Each number is 128 + 32 x the weight over the matrix's rms, rounded and kept within 0 to 255. Layers, rows and columns count from 0.

# layer 2 MLP up, 768x192, rms 0.165, rows 181-216, columns 0-191
[[111 144 125 142 183 140 118  90 147 158 141 123 108 144 146 108 124 109 133 125 167 106 171 165 110 153 128 123  76 111 106 136  93 114 109  75 158 103 107 181 112 113 122 152 147 133 109  76 157  56 180 125 158 130 144 190 126 120 157 139 136  77 167 158 122 145  76 122  89 101 102  99 142 141 124  91 144 105 171  82 125 140 137 159 123 186 115 122 131 138 141 119 108 158 147  69 177 134 108 112  81 148 118 126 135 134 149 111 165 130  95 118 157 154  84 135 144  72 124  91 107 145 142 136 174 124 137 104  96 154 109 122 122 103 138  73 186 114 133 151  94 131 157 103 153 106 100 146  37 148 121 135 170  91 179 178 140 100 119 143 134  84 130 163 123 109 147 147 114 100 161 107  57 136 139 114  95 156 130 126 157 123 188 163 144 146 173  96 118  86  93 120]
 [169 128 140 141 146 104  78 186 136 143 140  86 131  84 135 115 153 183  90 161 160 145 166 156 157 132 145 140 103  88 112 124 103 123  93 156 106  95 123 124 148 140 163 108 176 151 151 178 153  80 124 136 145 141 184  84  74 152 143 131 131 145 151 129 139 153 153 165 111 186  96 137 168 144  58 182  98 100 113 208 164 140 138 186 123 175 107 117 109 118  88 144 140 146  94 120 147 132 100  72  89  51 113  89 136 227 151 102 111 141 122 112  35 138 147 155 149 131 126 109 109 152 183  97  67 119  84 158 127 129  43 136 138 162 155  80 178 102 149 183 164 175 166 113 102 103 116 169 127 173 181 132 147 137 138 157 137 101 122 114  64  99  99 119 106 137 142 140 113  97 170  86 126  80  99  75 138  46  65 121 188 176 109 161 143 123  86 123 192 124 120 136]
 [175 111 119 132 128 114 131 120 131 177  96  90  97 127 102 131 142 126  75  98  88  94 123 148 130 142 129 175 137 127 121 148 130  90  59 106 135 162  82 141 127 123 109  94 136 102 162 128 128 136 130 202 148 162 174 152  95 127 113 145 148 162  92 113 129 117 133 205 101 135 142 118 123 138 114 108 119 175  94 146 176 164  97 150 104 101  88 178 118 139 108 131  98 100 110 119 170 206 129 122 141 137 123 156  81  92 160 118 109 141 113 143 136  63 156 114  91 127 195 124 126 228 136 196 149 122  83 140 135 102 160 156 201 123 131 158 147  96  97 135 114 122 122 111 113 111  59 110  88 153 212 116 155 123 130 118 205 142 119 101 118 139 160  71 104 130 134 133 114 155  99 141 126 148 103 143 133 122 106 109 100 132 152 177 138 123 107 168 158 149 114 163]
 [118  75 135  60 123 126  96 113 105  86 205   0 199 128 105 111 165  75 154 142 120 110 106 149  82 170 158  91  89 180 158 153 125 126 183 146  97 100 117 166 124 124 158 135  37 162 123 202  67 153 113 133  83 172  32 129 144 189 163  79  77 132 115 137 142 181 139 117 164 131 163 135 144 139 135  89 153 180 103 141 127 193  98 152  76 116 127 108 110 112  92 169  93 128 137 108 130 124 106 154 142 175 105 204 124 106 104 119 213 204 104 162  37 145 196 144 148 188  62 173 151 154 152  62 119 127  97 148  58 153 179 129 109 135  74 117 105 125  38 196 138 217  73 108 123  93  41 150 124 150 147  48 149 178 115 130 183 117 111 123 174 124 201 120 138  66 145 165 153 197 181 114 146 191 144 113 143 180 113 142 155 123 171 197  56 125 105 172  96 149  91 123]
 [124 150 111 160  92 128 130  53 149  87 118 119 158 112 164 128  59 135 129 111 180  99 144 151 133 132  98  84 120 103  88 103 134 155 115 141 123 194 159 113 141 132 114 114 151 118 175 139 119 140 160 152 134  86 164 140 149 176 120 144 127 155 127 145  98 152 104 168 155  80 134 140 115 155 150 132 126 157  97 143 143 128 135 130 153 145 165 135 121 132 118  91  70 132  66  77 128 112 127 105 195 122 115 119  87  72 168 136  80 138 158 145  89 166 130 168 142 138 103 161 127  78 143 137 100 138 153 168 170 144 151 102 165 139 134 144 172 164 156  97 135 140 147 164  97 122  82 181  61 160 128 141 103 187 131  78 157  81 176 149  96 107 151 114 109 144 115 155 142 100  86 109 119 212 181 123 164 119  87  93 166 143 116  90 116 140  93 148  98 213 158 142]
 [203 127 178  94 220 158 203 100 123 161 110 143 178 129 152 136  86  82 102 133  93 101 128 175 116 157 132  74 161 191 104 153  97 114 180  99 173 133 122 105 189  86  99 161  92 132 151 168 167 175 121 185  85 138 104  51  68 145 167 101 169 143 120  97 137 114 117 149 102 153 107 133 170 216 110 132 136 132 100  93 140 212  68  12  75 133 115 150 103 137  39 133 119 159  69 113  90 143 123 127  81 120 129 141 156 147 170  30 146 136 168 148 105  93 157  90 153 146 182 105 145 203 163  80 137  72 162  81 120 120 163  88  57 118 137 102 151 173 137  92 124 121 143 120  59 195 149 133  83 119 135 169 169 108 131 110 168 118 160 128  93 119 131  99 149 150 176 122 113 153 134 177 107 124 157 135 136 121 115 112 145 103  73  96 113 148 162 158  75 144 153 155]
 [149 141 164 152 130 152 178  83 129 155  75 112 111 127 160 140 150 134  94 141 140  87 131 153 132  59 128 109 109  87 117  99  89 142 170 139 119 141 114 128 143 167 152 138 184 164 171 122 140 127 116 159 135 182 201 120 109 119  69 135 107 148 122 145 139 113 111 171 142  81 190 162  88 109  99 133 121 114 130 164 141 127 132 104 118 133  85  88 103 143 170 136 136 128 158 140 152 122 177  98 154 127 101  60 142 141  92  99 116  98 125 143 136 168 137 125 132 142 179 115 139 170 144 141 105 155 125 117 153 116 126 135 104 140 130  90 139 102 108 127 100 140 112 189 206 160 145 185 164 125 140 120  63 170 132 107 134 115 132 103  99 140  97  96 122 108 141 136  81 106 133 130  83 120 162 149 112 112 107  82 120 125 124 113 137 129 126 133 204  81 154 110]
 [160 128 123  99 135 164 117 135  99 168 208 132  78 138 123 138 143 133 154 129 129 118  91 141 105 149 157 142 127 163 204 164  67 131 114 126 123 176  94 179 138 124 107 176 116 148 136  90 169 179 131 105 104 127 184 126 130  89 144  94 102 119 141 124 124 139  64 161 127 110 104  99 102 136 162 123 170 163  87 100 185 118 131 115 116 146 108 129  74 115 129 158 184 124 138 160 145  98  74 132 134 127 144 119 137 130 186 105  98 189 144  61 113 144  93 115 157 117 129  99 139 134 113  76 171 139  83 103  98 152  98 167 135  86 170  90 103 105 149 100 102  91 121  93 118 104  92 106  87 159 115 129 124 135 183 107 109 153 111 144 144 206 121 127 104 133 138 194 152 142 173 150 140  35 104 156 111 106 150 191 118 143 131 160 100  68 124 152 128 173  89  77]
 [163 138 121 182 136 145 114 153 188 159 129  58 113 128 142 118 150 156 106 183 108 150  79  88 105  78 137  93  85 129 115 101 159 158  54  70 120  53 139 131 121 126 112  97 106 137 149 118 145  97 143 149 126  94 113 121 108 159  90 107 117  80  75  97 170 161 176 199 174  32  65  99 184 169 134 187 154 144 132 176  99 137 150 169 138 125 106 137 164 108 141 115  43 141  74 138 190 132 144 164 169  96 157 141 134  96 146 204 148 144 123 151 188 135 134 181 143 167 138 128 108 113 129 150 114 133 144 136 108 112  40 130 113 193 159 117 151 104 134 142 108 133 123 103 109 113 147 150 129 139 161 116 136 133 135 101  67 150 110 176 129  82 128 157 129 123 185 162 156 118 119 138 124  72 146 114 166 109 108  93 133 108  72 164  87 135 113 133  96 108 173 107]
 [169 127 131 115  74 135 140 114  96 106 165 116 112 194 110 120 134 193 142 115 142 117 109 139 117 126  94 169 107 120 131 114 141  90 154 143 120  66  79 120 104 144 110 110 103 187 137 139 172 140 125 126 137 146 179 106 141 124 149  82 142 115 146 133 170 157 124 120 158 114  87 111 106  87  84 142 115 122  92 101 111 134 114  87  92 150 132 121 144 133 127 104 130 118  73  94 134 193 130  66 134  91 136 140 112 127 118 109 156 164 126 112 108 133 110 112 136 152 119 143 122 120 170 156 119 101  90 176 126 116 136 160 162 136  91 147 156 127 110 122 130 142 129 149 141 163  86 168 115  78 167 111 147  87 130  83 148  88  82 128 146 134 140 148 126 149 105 176 133 126 154 187  93 165 121 103 162 119 114 162  76 130 128 112 104 153  99 128 146 104 122 163]
 [ 69  54 137 123 116 111 144  92  75 147  89  81 168  99 153 133 140 109  71 117 101 179 194 141 118 102 166 164 150 103 126  99 109 109 210 101 104 120 105 193 125 159 167 155 114  89 149 104 143 157 162 114 128 144  55 188 152 109 138 207 108 164 145 184 133 103 105  91 146 185 142 176 115 105 156 116 104 158 110 168 149 151 100 172 152 135  78 164 145 126 195 120 130 151 116 121  99 174 129 149 132 208  54 123 135 134 138 172 123 128 130 136  85 156 167 141 176 150 130 124 117 143 147 109  71 146 122 177 190 100  99  95 112 108 107 113 129 109 153 137 148 189 116 159 109 109 165  98 145 144 146  98  70 106 161 101 143 139 107 116  97 155 191 140 131 137 192  93 177 134 126 116  57 157 115 117 185 130 121  91 154 160 105  94 145  95 113  77 100 155 105 112]
 [116 152 196 172  73 139  95 157  83 121 147 134 117  97 124 129 143 146  86  68 169 195 148 148  69 101 126 144 107 172 142 128  80 128 111  31 115 120 150 156 101 169 139 108  80 142  93  79 128  98 153 103 107  74  84  93 154 148 142 185 132 150 131 164 143 117 113 143 148 171 128 144  84 135 156 125 138 100 143 149  79 132 162 162 152  93 140 154  89 142 138 113 109 170 105  68  65 140 131 102 124 113 136 106 110 167 139 255 171 110 133 190  88 140 160 158 144 134  81 105 150 151 144 100 143 153  67 224  71  73 117 106  67 125 155 152 167 143 101 124 111 132 155  62 122 121 193 203 145 206 109 111 138  93 144 148 139 195 155 106 163  82 128 171 133 104 135 123 106  86  95 121  89  92  95 129 213 162 126 133 176 146 113 141  94 211 129 117 174  67 158 105]
 [157 146  79 119 166 133 120 147 123 161 148 103 122 117 194 163  97 157 115  91 140 185  67 115 124  88 118  86  97 122 154  91 134  90 130 144 106  67  89 186 130 108 104 127 135 131 141 166 130 104 168 132 149 122 136 173  94 104  98 116 133  93 114 104 103 164 138 113 166 172 174  88 147 118  93 128 151 115 108 199 159  94 123 133 125 132 148  70 172 187 105 187 151 167  93 133 115 133 128 130 164 136 171 158 184 143  82  94 179 140 116 153  78 105 112 149 229  80 121 137 131 124  96  68  68  84  79 115  46 125 121 170 117  87 142 139 159 161 105 115 202 115 156 195 127 102 181 168 167  86 167 145 139 127 122  56 142 170  84  90 100 120 129 155 110 109 139  66 205 123 158 123 130 123 121 128  71 154  71 126 170  94  69 149  88 154 140 106  22 128  86 133]
 [128  87 102  90 150  96  67 193  49 136 128 111  68  65 170 163 113 112  99 154 173 141 149 140 183  44 120  40 112 135 152 157 123 145 136 111 158 126 101 109 109 121 154 142 130 108 128 183 132 150 112 161 140 130 154 127 160  69  73  79 152 127 130  94 101 159 153 175  67 125 118 111 164 145 186 119 113 181 176  96  56 187 122  81 129 113 102 197  95 141 112 138 166 132 156 105 161 101  60  93  92 103 146 115 134 156 128 110 177 160 177  92 134 120 142 103 123 132 175 118 192 153 154 107  75 117 121  80 149 158 107 121 142  89 176  77 170 134 117  88 130 146 153 127 138 129 101 112 137 137 145 118 169 199 156 143 132 119 149 115 145 148 159 113 142 147 146  78 154 194 132 112 149  90 112 136 113 131  87  41 136 152 117 148 123 155 145 153 107 104 136 103]
 [178 134 128  95 181  91 149 127  97 113 123 112 114  91 132 134   0 154 112 204 113  63  65 152  84  98 111 142 154 148  89 178 106 144 145 144 165  95 115 160 150 128 116 159 100 135 154 111 127 129  58 144 133 140 115 182  62 127 147 114 114 118 104 144 142 108 165 183 117 159 113  85 109 133 159 120 128  52 113  86 151 166 115 135 133 166 159 115  86 168 146 127 147 121 129 128 161  87 162 118 123 150 135 132 154 112  74 139 160 152 109 126 113  78  91 137 159 171 135 129 131 114 123  87  90 109  67 122  88 186 192 145 134  93  73 144 169  96 111 134  94 111 150 119 139 106 110  92 154 110 120 115  83 167 129 152 105  63 109  92  99 135 173 149 154  81 122  88 162 147 150 125 183 127 107 137 162 129 142 102 136 132 107 168 111 113 184 193 112  80 164 106]
 [ 98 141 122 119  77 169 152 122  60 128 193  94  77 122 120  85  55  92 172 162 114 118  99 124 142 105 101 152  93 149 140 120 152 140  93 162 133 142 129 126 141 113 152 138 105  78 104  92 211 106 144 124 106 101  90 130  23  73 190 106  90  83 146 103 145 141  75 170  79 101 142 144  95 129  71 159 158  80 126 109 121 126 104 111 153 132 137 125 211 152 131  91  98 121 102 188 185 134  99  64 162 114 146 145  89 129 151 168 108  87  87 121 134 114 102 131 115 166 158 115 150 100  91 159 147 105  84 120 127 124 121 101 184 105 120 126 123 150 138 150 147 175 174 166 105 151  78 115  95 184  74 146 183 136 148 164 159 187 152 164  49 120 108 110 163 148  74 131 132 138 121 216 161 121  91 130 144  99 123 144 131 204  79 193 127 112 127  75 138 105 122  80]
 [119 140  65 124  68 158  60 164  63 115 147 139 123 137 174  96 186 124 161 173 132 150 136 122 149 106 112 137 109  26 141 161  99 126 163 121  77 166 161 144  77 157  89 148 162  81 132 172  72  95 170  90  92 118 109 146 132  78 116 111 170 179 190  48  89 139 115 126 143 148 138  83 118 122 165 145 100 144 146 200 136  90  82  94  93 173  71  90 126 177 126 170 130 140  66  93  89 173 130 138  92 124 125 129 148 138 103  93 143  74 154 131 115  76 114 139 158 103  64 114  67 143  96  83 118 139 153 147 113  93 114 136 141 115 108 127 211 208 125 201  87 171 136 125 157 105 138 165 188 109 157 135 146 188 195 169 193  95 115 111  63  80 101  88  53  73 163  64 151 128 167 106 149 146 138  93 122 155  70  88  86  89 118  86 165 183  64 162 154 188 145 201]
 [103 129 116 112 167 176 140 156 125 155  84 124  39 139 172 140 158 175 141 112 113 136  93 188 128 122  81 129  98 141 163 127 143 165 130 113  91 223  90 192  87 200  84 107 123 123 109 146 112 145 133 153 135 140 122 100 104  98 144 142  91 148 124  55 153 128  94 116 196 157 118 165 141  14  86 119 129 105 131 195 128 153 131 168  68 129 143 150  84 130 107  94 134 158 149 191 127 154 141 125 133 137 108  70 130 141 107 132 164 150 143 135 133  97 101 160 146 130 122 174  80 109 123 106 142 139 103 138 105 173 120 116  96 104 215 162 144 154 165  96 131 146 130 195 173  96 114 146 158 110 129 114  89 113  91  97 211 142 140 120 134 160  93  97 142 113  49 104 101 101 155 150 110  78 125 144 166 128 125 141 143 118 119 147 132 119 123 141  67 136  93 139]
 [165  89 127 148 157 114 106  60 139 149 132 145 132 158 110 130 168  98  64 101 101 180 160 112 170 122  82 167 120 131 126 150 123 167 178 142  90 114 114 148 157 111 119 116 157 123 111 132 130 152 130 154 108 121 121 128  99 132 117 109 113 125 107 146 112 131 172 126 171  94 122 202 106 137 101 118 119 134 129  74 113  71  84 105 146 111  84 124 113 106  85 192  96 152 162  98 143 150 114  92 133 111 151 121 108 168 121 174  56 155 153 119 123 165 111 102  67  87 102 103 190 152 129 102 165 109  95 125 143 118 156  63 139 192 115  74 113 189 184 131 119 143 150  87 149 141  94 153 139 114 138 134 166 103 105 142  71  94 113  99 122  97 117 110 110 120 128 138 112 173 141 125 173 108 106  99 165 120  95 144 124 106 122 202 178 154  49 158 115 136 133 181]
 [116 142 131 137 134  80 131  78 126 147  89 112 135 115 144  62  87 121 156 190 146 144 101 126 119 156  83 166 133 154 115  86 120 127 114  83 144  81 131 154 202 117 122 108 100  76  92 141 188 105 151 167 100 173  58 174 145 125 111  96 137 114  92  81 109 152 125 164  93 167 125 123  88 180 145 137  72 153 143 145 141 191 126 155 125 109 182 139  75 147 161 153 137 135 161  85 204 104 138 151 142  77 182 114 129 168 123  70 119 167  70 127 117 152 115 111 130 121 144 172  63 191 108 137 147  87 108 110 107 147 123 119 133  43 149 129 128 148 154 190 133 138 170 126  92 111 126  89 112 123 118 141 125 123 212 131  65  96 121 153  88 128 184 123 193 125 132 106 132 221  90 135 124 176 163 135 143 145 146 118 178 142  66  71 163 178  62 135  93 109 150 148]
 [163 182 186 202 103 129 132 174  85 149 154 154 125  53  87 125 101 141 151 153 130 159 137 134 163 145 107 129 103 167 147 138 142 165 105  83 119 144 153 101 111 195 165 129  69 142  88 136  71 147 140 140 128 134 153 148 110 152  81 139 163  89  96  86 152 125  98 135 159 112 125 121 146 115 114 145 159 113 132 130 118 158 153 177 138 164 107 170 155 158 140 137 121 157 111 151 157  80 100 126 119 209 103  84 109 123 128 141  98 110 117 101  58  67 179 186 126 123 151 144 203 152 165  73  68  98 161 113 115 122  39 122 124 122 141 108 138  84 119 107 146  74 150 173 112  93 151 159 186 152 186  95 117 104 160 146 143 115 126 133 104 127  74 147 167 126 167 210 130 158 123  73 114 121 149 151 138  69 140 105 129 160 170 147 130  89 140 174 100 106 114 174]
 [105 126  74  68 173 157 141  81 103 125  90 160 103 131  87 202  50  51 144 117 120 136 117 140 186  43 146 153 159 139 103 152 124 104 154 108 137 148 140 164 160  72 165 185  92 136  94 118 137 149 162 147 198 116 146 108 113 147 157 114 111  58 152 152  73 157  88  97 107 124 137 130 125 150 126 142 126 134 116 124 137 189 160  94 130 145 145  99  98 143  99  84 118 183 117  99 164  91 174 188 172  90 104 102  93 130 157 161 113 137 113 143 118 125  72 104 119 131 114  73 108 110 174 140 149 103 147 131 104  56 122 176 127 139 142  86 113 100 148 106  96 124  88 220 117 114 121 142 163 154 208 182 108 141 130 157 116 101 136 140  68 113 121 111 119 100 128 138 116 141  89  97 161 180 101 130 114 207 167 148 125 111 181 125  82 167  93 104  95 116 135 152]
 [ 80 114 122  88 109 140  97 151 112 114  94 113 158 149 128 164 136 151 124 124 130 149 126 101 119 127 121  73  86 140  93  90 104 155 141  85 114 155 174 110 202 135 108 140 149 156 157  70 160  91 117 134 185 201 155 157 128 127 149 193 216  81 116 169 153 112 132 161 126 172 143  98 111 155 111 151 124 142 148 123 111 127 143 136 195  70 170  99  66 131 150 136  78 125 159 131 152 100 155  74 100 136 139 163 133 131 179 172  99  85 116 106 157 226 103 139 122 106 121 196  99 117 118 175 127 190  86  91 116 153 134 132 115  57 191 102 144 117 112 178 125 194  77 145  42  98 148 127 143 125 152 173 148 123 168 125  92 112 129 137  89 119 143 123 143 107 148 114 172 139 136 125 118 104 118 182 150 106 115 119 141 150 179  93 162 131  40 159  30 129 135 100]
 [120 156 134 127 132  86 143 123  70 126  93 158  78  90 135 130  98 108 153 128 101 148 200 184 130 153 111 201 115 140 139  89  99 162 223 154 168 151 114 120 172  94 103 113 113 134  60 144 112 126 121 106 139 177 130 101 129 149 140  59 155 105 133 108 103 150 123 111 104 150  97 108 110 152 126 151 133 168 131 113 131 165 148  60 145 185 166  91 109 149  88 149 101 128  96 121 169 113 131 164 127 131 130 116 140 159 137 102 156 111 176 128 156 137 160  95 139 136 115 125  87 136 131 184  76 123 157  44 103 155 140  52  85  96 106 107 136 127 126 123 148 122 146 112 206 148 138 149 135 169  84 129  94 132 113 171  35 118 161 171  93  76 119 133 170 143 226 167 138 130 112  56 143 122 143 187 152 110 102 166 145 162 161 128  81 166 138 166 132  82 212 162]
 [ 92  40 108  63 192 146  74 146 129 148 127 134 149 174 186 156  97 141  94 140 157 155  95 109 173 189 151 127 106 120 195 148 146  93 154 128 160  75 139 139 121 110  97  76 118 152 133 117 170 147 149 122 103 114 123 138 177  86 145 135  98  89 105 147 195 107 165 150 125 122 178 111 143 150  82 137 126 146 146 137  98 128 186 131 147 232 108 157  90  87 156 107 134 127 109 111 104 116 106 179 115 165 110 102 133 171 171 137 161 143 122 136 109 113 121 130 167 160 118 178 129 120 132  93  97 104 151 103 169 135 168 181 102  80 163 132 154 133 130 147 142 149 151  93 174  83 177  73 119  61 147  93 135 107 118  93 140 164 191 124 155 166 116 149 203 108 132 135 106 189 120 115 104 115 182 163 143  75 147 123 128  58 161  80 131 165 128 113  94 131 149 113]
 [212 128 125 122 130 116 174 171 157 106 131 120  95 152 131 148 130 111 174 151 205 137 161 106 161 161  79 167 145 126 150 128 128 142 160 212  80  67 160 123 154 160 129 146 138 143 118 127  74 115 112 117  98 134 162 130  80 126 179 110 152 114  92 101  94 161 158 107 124 145 121 175 154 123 133 149 127 158 149 159 160 122 128 127 161 176 132 141  97 144 175 111 147 152  32  58  94 119 122 140 128 128 171 116 101 137 146 105 142 140 136 107 107 144 128 164 104 106 124 135  53 121 144 102 121 106 153 116 115 105 132 140 153  99 145 138 142 111 176 151 100 165  78 147 107 158 121 103  83  71 128  90 116 198 181 173 148  97 112 132 148  96 121 125 119  68 154 138 158 122  51  98 100 130 148 151 151 115 147  91 178  89 154 144 148  73  91 121  97 114 158 186]
 [117 140 129 152  89 164 123 151 141 133 146 102 149 160 108 112 119 117  59  47 152 147 158 172 129 137  70 169 122 133 144 127 103 125 103 149 117  76 148 127 111 135 188 112 165 196 179 129  75 102  89 185 154 167 170 183 106  80 107 118  97 156 113 191 159 154 145 143 126 130 112 182 145 157 114 144 156  90 108 170 121  99 120  88 155 156  78 199  86 131  88 159 128 156 151 184 173 106 112 127  85  90 166 148  94 139 158 163  95 164  93  88 116 106 131 160 101  79 141  85 123 118 121 108 116 108 137 138 133 147  92  76 128  98  80  67 184 133 148 166 198 150 117 156  63 147 162  98 109 176 126 118 220 101  77 133 169  51  90 159 127 153 129 146 108 108 143  97 137 151 140 120 124 207 104 155 119 111  98 114 107 155 120 158 118  94 131  95 160 138 121 120]
 [128 109 183 107  95  88  91 132 131 178 117 148 173 129  60 127 158 105 107 181  99 120 128 135 125 109 181  59  69 142 125 163  89 128  93 146 123 137 150 106 137 171 116 127 133 144 115 108 111 112 176 160 173  63 124 111 114 121 140  76 163 154 101 112 147  84 115 160 112  67 152 144 161 149 185 131 121 126 144 177  99  86 158 104 111 145 182 151  51 169  81  76 132 163 117 124 112 115 130 139  96 123 116 149 118 154 122 155 115 157  92 149 110 176 139 161 135 121 196 131 135 195  80 203  61 102  93 107 107 134 128  92 175 125 147 170 143 123 117 150  43 141  73 108 141 170 119 126 149 105 104 153 144  88 213 142 116 181  91 161 146 141 131 142  97 150 171 120  70 147  90 183 111 148  97  95 174  25 108  95 148 138 112 169 171  94 114 142 170 107 102 231]
 [117 160  60 136 140 137 143 112 107  78 137 101 173 119 182 163 149 123 105 127 111 107 117 192 154  87 186 137 116  79  79 189 122 112 150 139  76 165  73 128 106  92  92 123 164 106 143 171 180 129 121 123 154 121 109 120 173 121 150 153  96  73 135  57  61 161  95 183 156 177 128 107 139 140 127 101 123 134  90 131  97 175 177 163 198 163 135 105  78 157 170 129 131 135 114 118 140 119 149  94 102 116 178  82 130 144 127 122 143 155 157 147  89  88 163  63 155  83 111 125 138 134 115 112 139 125 123  78  90  83 138 190  86 153 155 105 157  92 128 116 139 128 209 157 135 136 117 116 104  96 160  90 143 183  90 157  97  59 126  82 101  82 193 108 138  94 151 114 164 135 117 144 113 131 141 153 110 162 121 133 129 145 113  79 160 150  90 104 172  86  75  77]
 [133  98  78 149 190 158  78  85 169 131 113 173 108 134 176  82  71 126 125 146 150 114 103 147 127 142 157 135 136  81 131 106 122 115 149 167 140 142 119 143 117 112 121 141 102 162 151 136 108 134 165 148 160  98 108  87 164 100 122 161  89 143 134 166 100  92 112 124 135 120 169 156 126  73 125 107 157 142 134 128 126 165 135 154  71 121 167 145 118 115  91 109 104 157  76 104 128 108 139 120 105 133 174 157 180  47 115 133 158 155 134 104  92 147 160 124 136 152 155 114 129  82 150 139 132  81 116  86 111 121 145 143 148 160 108 112 137 153 114 169 145 165 130 132 134 129  93 100  85 129 117 131  57 122 133 150 117 125 135 133 141 126 161 101 134 130 138 128 196 142 140 111 144 198 132  70 144 163 172  64 152 140 132 174 117 122 140 136 115 150  72 152]
 [134 114 127 119 142 115 145  85 113 176 149 121 161 193 110 121 154 157 147 150  97 189 121 154  79 133 136 116 135 113 140 118 101 114 196 107 106 114 141 128 146 130  81 175  79 176  86 167 162 144  81 126 109 122  92 165 150  83  93 130 117  80  89 175 129 131 125 132 110 114  55 134 178  91 167 165  95 121 106 127 103 118 183 145  87 164 138 126  82 109 162 179 129 126 124 174 108 137 149 170 108  58 152 159 151 133 111 146 111 144 114 153 109 144 138 117  88 145  99 110 139 107 111 134 149 128 120  92 130 125 104 121 140 130  93  95 100 165 149 115 136 146 122  89  82 144 170 140 141 109 205 135  99 142 118 144 159 123 169 171 112 135 152 124  82  87 144 154 162  61 146 145  96 113 152 139 117 124 133 131 138 146 106  97 151 107 114 126 119 173 143 116]
 [122 100  66 102 105 113 131  94  93  84 132  85 134 166  79  68 171 162 180 180 153 119 124 161  81 120 109 121 122  94 131 141  95 136 129  95  69 163 145 118 140 157  81  69 131 150 112  52 175 150 144 112 138 111 194 138 113 139 125 187  93 108 186 101  97  88 116 124 210  78 129 148 148 108  80 158 110 106 172 151 196 175 155 159 113 127  70 136 141 138 118 176 130 139 129 130  61 128 134 153 175 133  89 136 128 100 142 129 148 106 151 101  80 143 126 142 105  82 171 110 154 116 118 179 136 141 151 132 157 147  74 179 111 218 128 169 163 197 105  95 150 122 172  88 140  96  52 107  82 142 148 182  76 187  94 131 140  49 164 135  83 124 113 161 165 125 156  87 162  89 111 113 175  79 133 147 142  72 142 138 128  66 147  93 142 117 112  91 129  85 111  82]
 [175  92 136  64  75 144 185 155  88 131 158  89 164 121  88 102 150 141  78 132 136 106  78 152  96  92 101  94 147 114 132 171  77  81 170 142  89  77 126 143 116 115 153 157  98 103 163 123 139 181 125 102 163 159 135 150 117 160 134 103 133 107 143 142  90 180  92 187 155 159 119 166  74 121  97 147  41 108 110 126 128  67 127 128 105 136 118 132 130  95 140 115 170 125 125 126 146 175 138  82 145 175 130  93 117 111 145 143 167 171  94 126 170 160 130 116  79  87 138 135 112 142 157 124  82 132 155 126 101 145 131 135 123  72 128 113 141 132 116 134 118 178  69 121 142 127 127 139 117 133  66 165 112  95 112 111 122 109  93 158 157 135 160 135 131 149 112 142  99 135 150 125 108 148 151 129  94 105 124 118 163 141 119 120 155 141 148 109 147 121 100 187]
 [ 92 114 110 136 118 119  98 147  99 110  48 151 208 102 118 131 147 164 138  83 113 126 184 104 123  87 125 195 180 102 114 117 148 144 121 101 122  70 137  99 169 147 144 106 122 108  93  87 154 134 116 119 122 183  65 112 129 180 164 112 107  99  90 192 144  81  86 182 111 139  75 145 102 145 123 158 114 140  59 122 130  84 116 142 134 190 135 163 142 102 141 175 126 111 130 122 100 202 168  67 131 129 167 159  94 170 175  68 122  78 113  57 166 172 143 144 121 125 139 147 107 102 128 147 171 154 150 164 105 120 142 164 165 100 118 145 132  83 104 183 120 138 109 106 160 105 200 169 116  97 103 133 124 165 185 112 123  96 165 175 126 120 158 155 113 145 142 108  62 133 130 142 113 107 135 193 179  88  65 173 125 183 148  94 109 139  86 170 136 127  38 146]
 [198 106  94  98 126 123 110 116 103 133 134 119 134 123 150 139 105 143 107  99 130 151 113 166  98 118 164 132 134 121 138  97 149 145 134  98  78 148 120 138 141 153 145  87 152 133 139 121  99 146 166 198 137  69 145 151 119 109 116 120  85 124 153 121 136 110 172  81 112 121 106 198 155 118 122 179 132 142  97 166 130 138 109 127 148 107 112  92 125  92 131  92 123 112 143  99 153 100 159  76 108 124  67  74 151 193 135  63  52 165 160 202 102  76 140 152 208 170  93 113 168  94 155 127 149 144 175 123 115 111 121 137 163 108 124  75 136 122 118 127 181  81  91 123 147 181 109 112 129 131 128 118  63 142  98 128 181 139 153 204 155  84 142 131 155 155 184  96 142 103 146 117 136 151 140 138 141 178 151 103 163 154 143 175 142 109 167  73 130 122  92 137]
 [182 134 116  91 200 134 149  97  48 135 143 177 101 143 146 130 124 103 157 157 157  46 177 137 165 121 178 110 133 165 166 129 131 180 152 104 156 116  91 148 116 191 165 135  83 128 171 144 114 129 124 143 156 190 122  86  85 147  50 132 175 117 135 172 171  71 168 103  84 116  88 130 156 109 104 131 134  66 205 123 128 151 142 183 137 165 106 113  56 177 114 134 151  72 136  98 175 129 131 126 129 102 134 128  99 130 105 136 181 215 145  71 106 163 168  73  97 113 123 201 135 130 109 101 138 153 151 126 126 218 117 157 106  58 170 156  96 148 154 137 154 156 136 165 126 169 126  91 125 170 135  98 120 172  97  79  90  74 181 118 158 174 103 169 128  52 157 166 166 175 151 128 167 106 105 136 137  93 128 114 152 162 127 147 136 124 161 126 112 145 118 105]]